From a checkpoint of a small transformer trained on Wikipedia: width 384, tied embeddings.
Each number is 500 + 50 x the weight over its row's rms, rounded and kept within 0 to 999. Layers, rows and columns count from 0. Numbers have three digits each. The size before them is the row's rms in percent of the matrix's.

# up: layer 2 MLP up, 1536x384, rms 0.186, rows 25-93, columns 192-287
# down: layer 2 MLP down (transposed), 1536x384, rms 0.149, rows 25-93, columns 192-287
up25 109:590601522488395462492546560481535513457498490513463501504553380547439391468453518504476539486463445569490453531476501536576470482522533547491463525470488550418466503506449529542493529409544464537487480468518573464493547540457551453479546463528516519403452502470551527500469482547457498492
down25 117:537456421541467525596462404456544564597588526466460510552530511518387475466506471491488505499551450538538559462474507552507522516381476607508365545566538538447513499495508527490478476495439451562482523495515534507499498554429584409473532467529580589525409496459567506531522480502479463476
up26 098:507420543434510491514540535605488537487533402491473473523460462458525582474446506486491508520536477371464518426481524467522508499446601586480507487450473552422498490458542455488494487460641493547526539469509518446475401450484560568410480535542456484534478580532488480526533574565415520503
down26 089:563523462484520509561364469495455525616502518469377493486463486538593464542561537612509478559532559484405594475533524489434546552452595460608559456419488493539552463518620428516392497507381464447520505428512374591542544481469539443475567594519539461620545540570582531520558410499511435492
up27 100:409516494509445567436506489556527481484471449613546542412497427422459552503511528556493499499482502535600458452441555564477438502519552448432494555584603513395479554473516540504469551540449494518629447537453407484512569449508427558534465436502487441488539527514382495477501581474491545492
down27 100:607482462473576471416488407481456554523457356457485487539440424503561430515372580372535613518536521476536495531465544505465464461479613458580481556500373577549496462440524417529511509479483461491423488502495564510495404421508527493521447484470514454526455460581512449533469503464574481502
up28 088:502522529547537493505474501459572574490509603477576488488507484462512582454493515551505433507497529557557474513502477575477427468529526578462492492447520459486568508469512584465488509512461500456491524409436465513535500528518538530543443514595395523560550434553455522592503567442316557588
down28 094:570543564564483444498499571584418445578461455529427506525410488561440399583564589518546537413585496486501478572528503372515463563425459455516456415605506451550490498525509543533462413445451513522573472528477573517546556486467427461462515465451558468379465496575629438486498502535536541433
up29 110:434479578615543516531585512464549542468425493532487449496465547476423456465528554542450447485395511460519521476606439592445439445528500585515446408501527467524547450453474548538550448485594493519407521468470487530463478433429471533538535426583493521522452534524433509461533483580548570495
down29 109:429525399555499458494432486442561499490395498440493470467446554535516481470467475479465464468441522484487565455528466543477485450479461449526516488561427453628470492429561558500578535530538434567530462410554444475521465418397494460620500529514521532488525562443474493576546471484471488439
up30 084:457557525426391520498540537370477629477487539572465546545457442518498486518502446485454521522558502394424479453602402443431543541471567574497456473450436524432486526521458491489427534510476534418424464480479464510545537564535416466557585548466464418460589463559564552479528418470439581438
down30 083:529514422441571491538472459579552448469517523551451553441547555550586539516546519590499406516519508509498520483468544435529524574450545487440523512585476545475543553525476474520560501512523538510606490509592547493491470574383520559520503498530543536534421530491478463424402555503444541580
up31 102:485497551495544437513467558469502536553549540482499434529533568523536531486437468494384564486436419397410569519443520416457476476432467423522414428439479563489531520532429523445447607474552533495503552514452380478482459428466526478590515549459475606472496522456491487516544513452460488504
down31 104:542470608567513505446499459590604533537453507497560514528434488486421535516461568525488566449609532595513503465530454444540480502486507489430468531523457536535516473506509614581582506539513509517525556521469501384430471556543468443465637496584450454487522489478478502490576558529457591524
up32 095:468498508571487510530431511406484523480438495483486449506489487354479469475503501435443567505483537484544504546490519512494470524586495475423514463460439545525434453459539418549487571482590469534440557583527496417515494502545611438586501444446579474534425387491486482538509584540513519437
down32 085:566559487555602522469490493516516535497593436445512422510507511570535506536515487499467566496496584483497482574386478512511365409429479466555452464510450613554592512474466522474577537479516364514487470431477463503557524480471476590453477423520532527486539344481477427548456503438533498524
up33 103:501492574462476414474478489505512500551561469537504542541557507481442539532457444481433481507502447616461499572436492512514417548511562532479488531467450457456409566522514527494539534481545482505509531498535552565581513495533443582498515352583389495560460527484571441527467547498477497536
down33 087:418431413389518486481508560490433486520505518478524463565473531497508474482435487444485464595411450541471564489483480453514553545421454513573438457512432512574519533515506513612574563432568538538465554522475542508436576567494544473591525417422481550587500541490509524558453445511472533502
up34 073:519522477514518576448508578468434444445437496612537522452464467462543494421525486513374469609477490603371483521484523494545501521522496515548453482582505554527491488557558515546406549479452345516556535426555483509498600526491571453502533519513407495499534409499483485453554441456556430533
down34 087:529497505592561483527473544505496460478566549455479519561528534466503631481503506448553504413424539433598607443529499473525479519526564522500480477515444456532509509468483448508490530497492581396494484595373527497483429526461400545448431536489580522488500532544508455534572497597442424537
up35 097:438555528503516473381440538397568453533562532561509536462538621407494507542606449470514516577530532509500512565494442478488543480554526485425516522510528364576510542456569430374489455542531456500457423490489525472492413537519497536459518548438513552545422586645445557465563551465460506470
down35 090:508565470573489540402475499521476509513482508571412465487485509512481542504542426547528451473515474462414543622502433485466538514428404446515520544447543551530440455552438468491534442462540452494501471456448492478479537447495515506458449523470453507480473417468488516594485490466410474479
up36 113:512578461490472553538501518465504495564556516525509523439567513561404559513516331594499485527397443397565471577513507546465503483518484524538484514519518525504474554535542501448462542495463546468499393520477484436550453453512438556518569518504544485542591433546504526493480439425474478505
down36 112:492498505564447540571604502499405461454411523499511524463536495523404457533497527473499469542540620569505563505518530466538477498498473483438524512566468588484478530458540551468572565527441536458500480509462411460495464478568471416498576509570485492461489476484454474461476479453540546483
up37 092:415567552442506467441562470520502529472477515473497508457528561475412488559465579530405584488472464467566437514503493454443506476437541403405415484510499514548464549473541492566474534486507556514504568519493566512555473466498478519492599489596422493535468404415497555483511501455484575551
down37 095:554462464525534513461566458575565421531528499473567483563553461518595606545546451498421464419496504497530495500533476462480531508583542576515503528477484415463550391459366459444486500502568430479555343528489496495545518493478505432500443543406460523532572538484412544460531459473469426510
up38 078:467453489521442508493439429530488555468455491520402499517469428590621593478567460450579551426525452487550455573495399479547532558495520499547551511471454537519508477525451445523619472466487547551486453504545526521501508471484428601572543506513542468425538469507567511451506463655509587443
down38 087:545447492466608474517541533517582568530528521459514446520515467580542522544546536521511413574516463485534513405514488576534417516446416500505534507608518570426473535468415505424422385479509428489577466491476465457500456425452412455531325505473508469446482539430473525484463473520498513550
up39 107:471574517493536486541550527505466483488473556513471445466557514431501539551468527512471481560484538544533451489492497453616507571543468523524575568482519604480507518449512567444541571522604485502538464424493612472528467451508476549555510435405479514457525571408599603590606393443507400525
down39 118:411475416484541532562551458479460455535482544610524531531533521567521484535521414499506525480540454547521554531460490435496520440498446495567486453507570513424568397501408511508479502521502461458527576466424457513456517512560545403411537386567487570472523499522524476553454518490486455550
up40 094:577517502585416535435494460537481491490657516462462505583522513480552512464561534452590438413556497438471452584527484475439511514353521462544474474542493495511582542484491469518584495508455489503611496471508474477545544446469485449490483551493463488471423420465464549393513486470515439534
down40 098:543571539507537463566597484518528446503489481462527484453512454399438472464600509502538509504509460548502418430485464589600495515570493496440501521547418489540462447495542509484483498420586495467512453579531513609478517421517446589468498517546462461521476476506444556572435522463489547477
up41 091:500549455466514483611521540586508516479565540507564513517531430557499537536541455479471494398502528495559506481414491457390531517489412458558553532499458444491540492512528422415517507551491575398547462444520547478475463454480546512563510517491568445489659471508430424498494475543540549519
down41 089:504504477531534425473535510511494581460481489530467423540571536492503561530597498554410527593474498539496485501512479609554546546531512558486393398503518486473453621553578552528510550476522516527480568553509481481540530531588497463504470591432458547518500478503479473533499496408455466550
up42 106:510536568481485520496448514486471522512428478508447494489532457463496479502520529504592517543543449406436523487581488515518518440468536444522537545587438507438483504484530497488472511467552510463548552535507476456487523503517466551457531501554612539523497496625478450437470436478404464493
down42 113:399478488525421444517434465477462473538564492458501472548519500560477548533560458489494466610413431455570431492528406523430536535530449421468513431490510504459483579568463423524483492479479452502589474513535554450472447537539628510490473521436594437477365529501560465465563479479496595521
up43 116:442526529490461564577499486450499493490507537421483584507493490537436439564541488511479423456547541568498532534505382511494454478312531502544513547439517401561474487451546450436505520501500523484603593488524559545595562666458547555501472438469426587434446482394516564487477495439554505496
down43 130:590510492473554486588392428555461488507484462463591562564495432464538404449428509450531561489479436510568490476522480527538512491493482414491441503521570531518512378568428436491463424594472410608514558554493529522438530604476541452468500470449504467531543472448509527487430473523560479459
up44 106:550557548541511422506526489619458620495569525528517547503578521514412510526542516448617447507502473479551500458454501480443454414530508498453486523458424452548474540572565536495518505542430616536486500526498508506513580472436463545537496533488486427573422563558512538546410512476444490450
down44 092:502591428496548458526472473494532484436531421484524531505531555491471420462400435437561514549537552552413522519466474553498490562489524553475522491496533466466505528500559578478483453571483562615480514456509536501562379447473414549520555519515501438557528583418547347490578513526616443526
up45 091:458493553482473477420525577536583634460473450529502413482575480486514562579515469585468465470463521522476474502507437470497469488491510549535480461430547467486457620549469491597572445458504511502487465448559440438532423494466610562493488374475440448527534493465526513607488543491551386494
down45 094:491470435530493503572519386458462560533379568459529469500470546585547570488547492563466536475479537512408435532538497572394456528513559425536425548472484551521478497439572428464501482493479469487490502455502484530543545359508493465499555579434554541523464428528521474414428461535556519565
up46 083:494529445506490452502536420513449557517517381467555491471439441456474563572567466473478466396545546496434543588450480542549483543472547499459506449463509538454416458433493470520451480620552500522550429504511544553587583473497502560408569519523487464500387430626471407448483553529550553551
down46 086:477623510490487461399489494501559503511466539448491537473457509482461507438432480553521540559392493516496539490537475485557548465587441624521528445555497409522548491420491491496513405524644530479485451496454490423489455541478411583501479516502482548487537483443529486539447372404481467464
up47 111:413514468474457499546557414483467611500527507507520544391537447501521544489438488520548493505507566454474546468519467555511507460469543592517375507506550450481496409466402511522477503555456528501478543511570462529520557458593522572488537499594608489478430557537528447530482504527496595598
down47 105:473544483530570450455521572504437513484427484523614378469552515446481481500587515485458500432450451591509476560468451515628541497484476560537521477514387473474495561576370557572484477398500460482533528475589533419473523478531536448584607407547433445518512482485441508467555479491435542460
up48 092:515448539498546510546439414423559540480485454485451562473429497549445489501559542481481580520533491424481533615456439525542481482457473538442503534508531513470486524382435479543528476416604551543418523640625457484441490459438395485461502518577562481423508442411559519502444482570572469541
down48 117:486504488475445473445505479503568519433490573578511443438535543483568600482471497467454499660552468559490513474516583573459532503509549522546462452452422507420427495563509534512521579569422554538415437496518431532504595456537617435522506490648471474572427436568456528445493475462549425481
up49 096:496545489476447465537515402525481418561516588520541605466517565525482473492519405538527467415511455474574468504472444441443513593434472521547476506544430472461490390465510527503410466582617448580385463389487501466588487460551499556573518482449472518485448514456479530460402538497419476487
down49 091:462546480573526516442578625416489521505464530519553462504518445574478525568516478370465542591439459563421599556493475572524635412529519468501444480498546597529570518480531526534531490486475439510528552477526633497511540575527438614427539520521480480545469525512488489436488498504517562499
up50 107:502528569503452523512494468448486449531459496509565519542531560516541516457498509567482506473486533452450486473497508411550445448533504481443543504457500584477527532481437567500554528486541571553498493550376552535451493462527485513513555417486587585663544519532466459488514535539465426488
down50 106:451485394465422387477457601490467398472421485433488479495558603554477525459564426483502473468562500515496473528534522427607464405450501515396544532466509469503522534453562535581563547538424533480412479496572480595545412611523506563433521522540540558523430501419494433475569528496476475512
up51 078:467537482469465556574437524574529585613469461477564519572557605472477478489504512459486453490450470636541554438455671505494505531534399537496371497506501531518524512529539527512446453596553451464389558514473544530538516513524531511534531476596518452539462446471517479542527438586521455459
down51 109:619555491430525502505536561598519555462396593474468450507516446491429500487518471532512573487527468514466434519496511473517464459552563514496582436499483497489510574511491499420463612488477469493508521547500476461542403553525527467464471555408464482519368435427397539541584502461464482564
up52 108:458440552510535512533470481453502512428533400500453442505541413564535573497530428511485567553496423521506508473492522423532482432530477392568521479545513518480604530512515551447512561505536427469598533599549519453545461557518536531538450445482574570481425471514556467532522529466521532484
down52 101:481450495529418425514571411498570492535495527483419516535406464525509582520468527514566512489491531432500442500459517407462477444548426617477504531569489491491574464400460497561514502527438474489505444521462461469595539519459366519592515553585593453506610524445410471459485552528423537503
up53 102:556461394418542484530334509551552538559450531494556488607459557470502459470486552558509475545557437471450517478548582517495479541456517427580556500470491546445524451485537520518538545563551449490495486476630545511528506509543513480489452456550506510451446422450469548533487548521563492385
down53 096:481561493556499562516497511539494574547580486528574499473432484393595560504485468483473520472436533436514494522461501554480501501510503472555620411495481521482425486461428473445489492444424454428448460435455505497515503526486531449499492488616456495483520419537437466543478515531495528534
up54 111:573462525517584551475524480530563435486486447533360536592473392518439573618431555475533511443573546355579546462438501482543476471557493421528508472569490509393507495441564478476514537388468466467471503509521484526512422425486516549511446523438531519461565454538603528579498491475479558597
down54 117:476492447496456502416612532455474543610463594500474453529494550429560501492428511436461563490526497498585511389484499384467459485436500430442534463580347407494465601419541425507511477496634446461522567438536535526518462455458448556502496421513534477526570538518491504500471475496466486497
up55 103:499448394494474439526475434491474603531415538543514503608440569462479494494435566390467508501550459521526472563514550451518500545491576558531543522485497540509556439596509523556467469560487413552484487434547550365493565579501501538513546558520431527579409448390542608514512557451507543449
down55 093:453518472518469546491573489468580542448553476503451498565519475445513513432565516485571488430610523509519568376406418406507420519454455512462470451627491508536584521436464594466513523533538377617537508418450539413535426528408538471463486480427449443497506460424490497469520494490473464461
up56 092:559467479452562431500388575506479438428432516456485506503469602576491480429466481516447543486509516428440527510514535514480580478420509546490506569488386490505542556544519428493588450500510523429473461514450426553512439377477475494455600451417463563472537497523496580439531511526508491492
down56 087:474498466401483504437437492516498522546552474513477592502434445586394506433541477533467457592465368562563478578454507500634496428423600464537515528421509519607478481544552488479541493470553508545486490448478527454595401443478481458442330531400516510524474522591417521513538437434418466527
up57 096:558508497474480515559411467646499525546561562482514515499422535468536501487542500537521567479532536428486500571568453541358440471510567500435534444477483564392524488517470515528487534479580432419399494587539514437480476463449498588440530518575484508511407458396560498551495540543499482506
down57 093:585433500401517454528522543393502462484534495554453531630455511560441522530522490505625488534559467491388512564610490513478526537493547533499611483427504525484515494496532529489487521429397488507645531490450494524535496528533506492514546612511477450525487534582472499522474498591524499517
up58 092:464446533505411523512563500549508501447577433422541571633521467548519512432436538477529526506496478535541429575458476470519577356429582545524513567498545466532441555523526478553513532489424498565558450488467378518539474499490491527492575488542419512498409579528526435450521470399484533405
down58 092:521427472577547523627535521576426561514566538465522537542512478495522401513525504508455532439530534454527555648517499472435494591516522521438441484476574513511501455545625536465506475556373547442444476528465457496544498537477468473479545502529537483510547517538566494479584516502457567481
up59 094:465450589541431445525475593513516493461451428562565476503475543438565521545517477537492431552600481425535460472492526515539433590414492577481578493484512543504355505524509548493521523512504537456580423498510394457416474394518498510432498460495439443434598438543564489522541528530498497427
down59 090:551493519429455514400482502423486539460517502477461438534493540450510497397532485544509437458417525533550428537438425500481506426475463502452504495585485583551486559467470521454574527476502523493549458556547573593431511462484475504493419466545515522559394514522546540515425468484391494560
up60 076:502442416357486555494430540453496465523492454526557510545534460555489439491466465470510606470375457528415579517504491539394525489527383567477462534493500541609483496535520583522475428447439550594406478476465487459517503450517461463484534480543492522595466472555491566534469510536620534473
down60 079:462559425585535491541548484528546475475488497520489470535547456393492487617469449531546551488508512384583481485454501478586471540547592548442459445473499469473519486503495472492552556506624494456579487631408507515617551562526489535539555471625454518408392572503424448411555501466437451569
up61 102:527523453472485517445510552528458568512473624473447447580591614538511519495481534512588484553493458511616539486515483534591501515402509451535504482531507486558493485526451501498490455456508531494469501473574434552525510442536520502531470599493545484511484516528475513455509397410504527524
down61 094:462600530556479489375470550510568455481483612466446449496504570377452531514530504500474442503452458548558459610526527534466486468439467443460493510523515493477538531529494509483449377528453555483463504481487457541491496437527519547571415493527574487461527459548488495460621507525449464503
up62 101:457521500491599580502504588489455446423417513478587550528513512373396510497494469521484501507493471506554456427474533555515606521485361575419425477424531484460487453427537485540486554438574625542551404541500494475429485534414568644565570463505506425502541499535543454490519540431542480464
down62 116:433515551351486465479527573465529442501433558547546469479561473490483509514525446488525531550490480468488465459578492471507509430563500483453497444519541470420520470525503549555509446482542402445591404449521464559452505515475450472521520511615431530505468506581492507479448509459512452476
up63 112:535499373555468553517503445487567458438587546457510430520389405431502427431501454477513476476498538555494436430541516521577494536474479596533524492496491522476556475604397464602540510389475580541438532606445459509611549511583618523378561520511510482477512512495442499520501458487555505505
down63 108:515504562511531507505604489571465491505378591521458523537493544390412496526441572485517501512526419537564607504494426567498519494483493512452549461459539543455513585492485511644593480541587459498546537527509505422499504471501585512418505494599556438464588573543422486370408489422484485510
up64 103:529490517567507470427465524454466562539439469482543579515555486549504399506456552498497498433508493517448561404556407451491558427580536483655528409392525459599515461578489533508465492496490582516503394451435419604435543467469406517560503566470501491510494518574504561499510492431560517485
down64 113:458486419517489516591538502500532501457482478510599488527522524502587443539472469499538520464540497504502548512473549436508477472547493459517453461587511553466477422514517464508466476485484569484358473581457475557469429481515480410473569390511558531574546558558565460524507473487516493518
up65 101:594596534464423481496562483520404553598519532463477438540509362426551566556556517441480518389497507551525465512422499449552530467487489531476394496568447465544506460443537476461456487502447426449528448495557470507489629511484538475609580560469510479528436466544458510496541503504542411517
down65 089:492480638413526494412523426397423637487491464468489512500524429401508442452457526548534425517441562486527467588491481553557520412497479471527552455580528548455518479422581517485462500471397427475487532455418555495483482502466419539442400491520515457520487473517441508447442430464515449484
up66 102:518558449378516509483494513522471543573504517434496487503515498515543470550512504525451483456502494450514548477432514461557468515493405474524508521450570568496515473515531594498539448511510513644519482500454497592379481508500508582490518504516472459446497455564488474506558510417539513453
down66 102:473491487548463465527525512442508448490555564461548471498556567444532451474451446532472463501525560465475557499557528417493560458599565422429572533531422532482437540517472518531544464651583513533493496629515466471521455532524527471565459454510410550487450505510433428510446483543557529535
up67 107:521507512460539477547392541482456470475561448441509400559541406500503503534516447486474560525448502330494653422437501505438549472469516385534458463515578554502559465512477441429628407458532517568576506548410456611513527455533521525559484464452516555538517526574522463436542536517451488516
down67 091:502576442564513490457457580558380508551462452501481506444502442478562420431467594507533523546612596539511495551409542439537566485537462516502459488473498429574445494513565532500597502505421423518432472513511492496515517571485477479514450598563506486528467576471604489465421517538506563541
up68 111:603512539462489520511402447478508489596425462438513445588406479534545558525549587511551519530541531625493503529513448513480457511558521550535530456510618472528523606459492454465521509547607488526521423557580531560528582509612514600530436528511492394562492456513482599447476515571588541492
down68 109:483463507525475512521506606607489479471570547563449515533563439540523386440483545511499484488557460494476513506543468514522528517467485474532454422446446590450477495530357554516445560464518496440518563523390487447526531497492511441541511388518489482409574525511557482562509567493497477460
up69 098:457469525592468540535525493505430419550458459509391498576523591470518503451544567564512516510568485565464432519559495530442434466498400503550495504508425472537479519523542488504608510528546537532468507497450523484568483456521450475485467492589487530533474546516458547542419508504418493568
down69 098:508451499518473486453520554522480499492441478508590531556505472517475516447493436427467401404466550482453432494511529487439477405526402568463419487467568555444479498402495474487470479532507427448445505451558401455444495446409511608561592498545501536462524471532441533443497527431414545467
up70 089:460527526549492526539547488538485518544538447545521412570455461523511536533457524478403422536459491487622630478491500491453597512360313525502454496432546528467469478482524508449548515544449419584451556509462551501473447433538470521487536426413571470539503480420501468450538535516501498546
down70 097:520507581580478499521555459555619437507465500526467523536498508504593484504474498483497394455493428510475409487569480491533471515501571525433567466524544474487512533513534536547437602398516464436553442494527498530525496506449575588539543534560385528531464516394567495459485527509485541480
up71 101:501555501390491420402477453480485504634525537576456497477490498479538465462459547505505522510462482580476527447542475519542542447464601498436561525512533482533507540484529545445531431537389508511443417478596544482524480521526545514552456501405443539513332507557534469442440574481608456549
down71 089:464404522492443514511454477537502560525509469438462465448447382455492449452524585427546462440415523594484479491529626435444472470538565476462468517520493545559554450439514514491431542402536469487556543449494611481537466504480453404545413506512397571511574547436461391433522552576555518559
up72 103:517569574464484560562581571547469520462433486526535460539495603424391451508434513491539432415462501452508564566510597465447546496549427430568435555504555507437517411540514545466474519445497544454452447462442518450573437526479442523485404467472445479503397516464485459494499466411498414454
down72 093:502469580548552567524545514523510446517533446494474503526516452526552557590499547445525500544568554487492613478506484535457383447474566526482595553491521572563467527506452500569434520564479491442522561547514456369467620461527537434484519463557463590473574432491514511464539419528491428466
up73 113:472557434489515516494413520506507527530454468444393512495575538444446455440507560513482493534519489511527549429509397499477602486465387637589532451557496539506570456379496496575490442560536524499423504495482525547460586484474521529482520467491421527468529568498475513557526473520480478452
down73 105:393462587494493503506569509471483522534571430517455498470524581467529533540490510500435486541499512509522583454510514462506469522482467452469533433530473571405531549424523538515459497467537490523518481424516515420454470364428432589506505387449483487499482526512500389502566456582525506488
up74 100:450510488523454555522559531392495457446517551610529589443435524581637522571492617431516514453479508471569478452529505522423579452415464557445510528545438488467502473500558460618548499353516502503422419463486476547536498537433537622592655522378484469455546492568442484534451498497592538517
down74 093:491516504522452509567531500577464481496493477423463434489541520504497498492481429521376479501607469544547543528470530487529489551510537552502424511490440534611520519478473433514468599573461459450557642600440442510569606566576531434487437513557541496485472567485544514496450580383498491495
up75 119:431451536550419546474393454511582486528529458401443476420432428506515448571484476600445512513628502493531578518534627440482512525542510529445561564500466495471599487554524559576456467439561537487520416482527542425519448546507582489556470504586492560436530390553494500517545519413482425518
down75 101:532461562526475478558424559624494457436470443484430460545483473484534519557561592492532504526551578427521429468482514618511485507448578438449505492576500602518597505541649497436507588525535430536595471493452603456540429399526519530432484459468497440533538604575485538464428447447494404586
up76 115:542588499537581475508493509494506512518527496537575519550528520549487409568545508450525507552484500454446556482478390542439606526500407469528477494531692507463568448515451560491553465427538511507409485492505463388456464472509551516522454508524458418638477525548370490540538505515545433442
down76 115:524482559478527510594599479534493599519484559470583531530515518548539385505399553354582492478523543533515549540573468482478489514366517439528424470518605501477567460553573569559529480600462540562520478535484504486528514506461460433547462439517396505567552500422487562480501477486530474470
up77 113:574581435417456412435541495567535454484511554469461511492501518560522527517484501520424490460545398545575485572538492432482406447585422585572477561600523510470438470614463479547445422487561522484411552472389510514526599572480449574459558530467643454464471543451495545550541515506479615431
down77 097:462481433485575461427544510437475440566495491546508464546522589563617535459472411473422530513458492473549460525556497581411546458486498452464489486538490536528429569574413489541500426417406459577506614455547596610446555516460533519517485486515553467472418488466543461467540452398509570469
up78 075:512585480451449467531535469430520574539584461446505466481605561384497467553499494502438451420539476560541496442561450522498609577507540400381558474490545484475455479547497514491456469534418505482477446405539526517538465393462574504493413487467549459390586525498483487413503516486467549503
down78 075:421441465580600543505544599508501521564506527479505538575488497539532508472548426490483527483477562536514506515491456501438389417512509614527548473542405518556533480545491491556523496484558504562525510567490473507450522562507512454520553487529486537564496506478470460449450543472568385511
up79 101:478457469456504518456503596510553461489500506527515561476467481523495382496461509504548509480513463531460548452413464507374626531458486533529470549612391493513457491470499520496502567525559583470485528581546525429486504468468519636482517541488474475572506430555460421595432463470470482451
down79 087:440493511450545542480558503493599519357515473435415604514525444581452537542473523530540694541496533414546487566583585456525433471511464549532523495516458464480483496463516484465486483594466499498532561463516451467487644460435509511513462461581410558461494446503511518467509461464465511541
up80 103:477516522501447487498456429449528456532504547440494616555521508490469408496451606435447486534516456522546468478489447500508483515476491482606547487429465484529514599521414506550467541564528508597536502465463560548488451461597474589544530425535465522491555451437458463496500508477476376581
down80 102:451566516495504491511540551486567489549545467543572514445565499437499558547517479454477489473569484595397419505483439533521521464520456498405605497485531470507446534476521446557601542562592547529397460414552492490550496461440480456489518543509555439496375447552466473411413497554460490446
up81 097:479475516419511540518546507538504513473416589443456504543581473461537535423498467314472485476513501509576514504514429524541639504490557526516484496440522527440444483509455469411548512451465455539522511598491530565432505503485524497408458509480385498566513410536445519576585419505419455506
down81 102:513602521558483425495500607436540492528498517544461464517491541532573436508451499496534443488533408515478567534569543486524579558514526409452523492560410473554453609510502523443491509585679503581493403471575554531583417522528466482426523455463647549602487455469518560475556490395535513495
up82 101:532512511450502477508374510512456496489556595506553531460512481485508436535573597399439534454498445542582429469482481551511426500488556489461599477446531439465523555511581553479532553407427449480505497475472487485570508548556515510473539476417613459403489450548507480514481507553568482458
down82 091:487539503468446489450503516533505500511517504560488411448519555426484547423474449437505406481584537421520453480409472465426426490390576474448388533531414508565512551450484491415468469508580461471455509518421485499545551531520442494436441506503444476514507492345501405447479540447462520491
up83 101:495570507448504455556459522557483536560454587601519458402517623458526493551476515444541550507537527403459395544441423526489466539486550540567571466446512578420459416477452400437589516630505445482434467563514479480475546435572601503503544530540563516483474540512549575530557529544533534485
down83 093:475514500428489550572543508534554531533527456543466521580440465544515465498552478542546484528552485432498610487511545505544434562506451476414525497521537471543503549508523542460522383500470605520539480529466609515467569613422495516491410467562523482516458520488514539562413521510484532488
up84 100:546478500529451486471375616539498559485411528532489518571459455468501512630472488437492497420537436543490495522494476511567562502500484541435434553530492454449507484485491457498488555491444463504477368559565481456513492470497556574466545472435536470459506489457457521496478523533509560480
down84 088:484537494588458494495426493496434427566570507516466480536547511548366511476599566554516513529451508498474535427503483489469508506507455445409460512546455491600533556506473510351587544567582520422559433511394414553435557447522467564482442500473492449461480475436431466504488486479525573548
up85 077:521495448490493498528379461536488534487595508474596475511497537442587473499512444490608581517532436441480481443509511535400455499532443478495542519538443507423556452508426453486456485585569442464422519518585489513543450499481493498489474435582509525489489518499466522525525613387571504479
down85 097:508494509561492563459516508562443560539465551528460519479513498518582584442475461550479499536526514571471541502546527507471498521469478573419478522454478558506484458544446469513537481440554525463483531516463516458505494387517503497583508587490548412501475452465406504496482445479552471499
up86 108:395479559459499525498471457587459491510478492554566598536460502505493554533445495441553534490512518368490482540546530421621477410575478528460513415417592580533579410492452436529525451447525502432429589498438523426529418436462526521507466434496554549530554458538502465501532527536518524526
down86 113:516503481545496504477422495490592464517451477384533522494553505486592444485525410447552532497490504450520440487591419473550568525496553561467405533474418562506498538520432414512446480506466504517486531454435476484577557425495469508540459492560502488513537463513562492519479382592411487542
up87 095:525597481474521476479586520448465432416524472464596457562520419455476547470432493418460444567556577455593435455433409485464599477418506485536469508577498506525492530484513507479540465520480511550508461485490500438612474516503400476504558471498511485589538498511547386551513473469617472505
down87 098:531499436579629505476547476534490563489569386483585580558448461569431543556522498532522535476435535560469462544521554441593549434482504573481428465475540542564414486433504540496626513472468451491552573446558504514456476522463537587393524463447408506468531549501555565468486464500481532477
up88 098:555484541547548447491503444490518529499455591431558435516526466539439492488483424494454514501555469448493537486407510525475528503509536454440510529504477503554407473534599534450483422522545447468456514523440453533484487451517524585538441536492567407539537529522499484496528562545549403540
down88 103:539560569526476493447610472525480522510457461532516572515525469438429443500469499432525603590415528480439447563391557444484472560572472430535532442496456569553425524518411525564512493424460368504498498566499542566515516515421426513437503608499460526534502525494552521464573534432443503538
up89 103:499494457465471527458564557499512515532457520497595539444538535488507578488496520526412481511483407465502493447462545482467487453477459506488472462426533502546530418567488595481496522418569518525555406460481525509505533450488549552430464473583500421480603501452508523467545464446488485451
down89 096:464541505552533492545464528533489507556463497522534522513578453559467452524340465489454485438480449451527540538476473491486469461459460513454460618542481507550428530610515432534585437526507505505453522603484542549561465449413569493479527554361407507544450577498435644496589483584465453576
up90 085:484456428475508555469505534422485480453482541566506466520581527419598508573546510540532503473520573460487515521492526509570572419513520488558431415487500448529533540551550519447470509471496548418480460518545591480515471474527516537546514507496534511444437397484572501441581477408557539521
down90 097:583542464447455548486504505596584506571486457602473469528485429484515559610524459450523533482488492458439590490497498463485506525590501469449494509441500483488558442446425497525517431448591539472413462534433500500510510456445539526395535578530462453469485466469411505482460475490477531423
up91 099:440553450521494445538399499480518531480478381528450507543521448469450454525514441517448581567567546486560527486536435489509515481420496570490545470499420514545495485557555563552422595452606551444473438419578576594457446622452520490519551502449499445481496464508602419573501474521356436490
down91 093:478565446532437419573495504498570477388536515489473457457548445512549649474527486509425533541472624512453430458461447576517473550468472412495416469539557490490566507532442630502532476495478569576447548473501368421468493565488544525466499419564456470481577503450549529438472505637473478499
up92 098:507502549522505499471447564565521527395467527492531470488549523476492400440348523496553513394597472556487573480425545500525489458518380462520501555433470597481464545524456453456564437474434517486525398519494539486490477491549526490576555508493504428517523532480487457594480568449530558399
down92 101:521497531546547549522466520526526519536503478518427468484535494545534438497557513503449554441523483568481474545556537467466495452516557495504469558509512510550481541523522506460466419589502476544464550462526519554499587381552478558484496535421536536441521475372515464428500415485442549498
up93 102:455484473446449511559498576554490619541502517496565560451519550491487523482639527545564517555548547430454527471518473581418538498534483542442477432504522429590556465557507492578495558434448521565430474517507437525459603463463634529600523539548500497443476533524471488393581495584525512455
down93 098:536544454530504508518595432579496527531519482481548517463551553477503485530540569476565414494439534515413455516542505603563509515430454490429481545492553564485555449539545570473564608564527483480458531521505484566551426575480449534579466548437515503511579513551459409414574507553559503447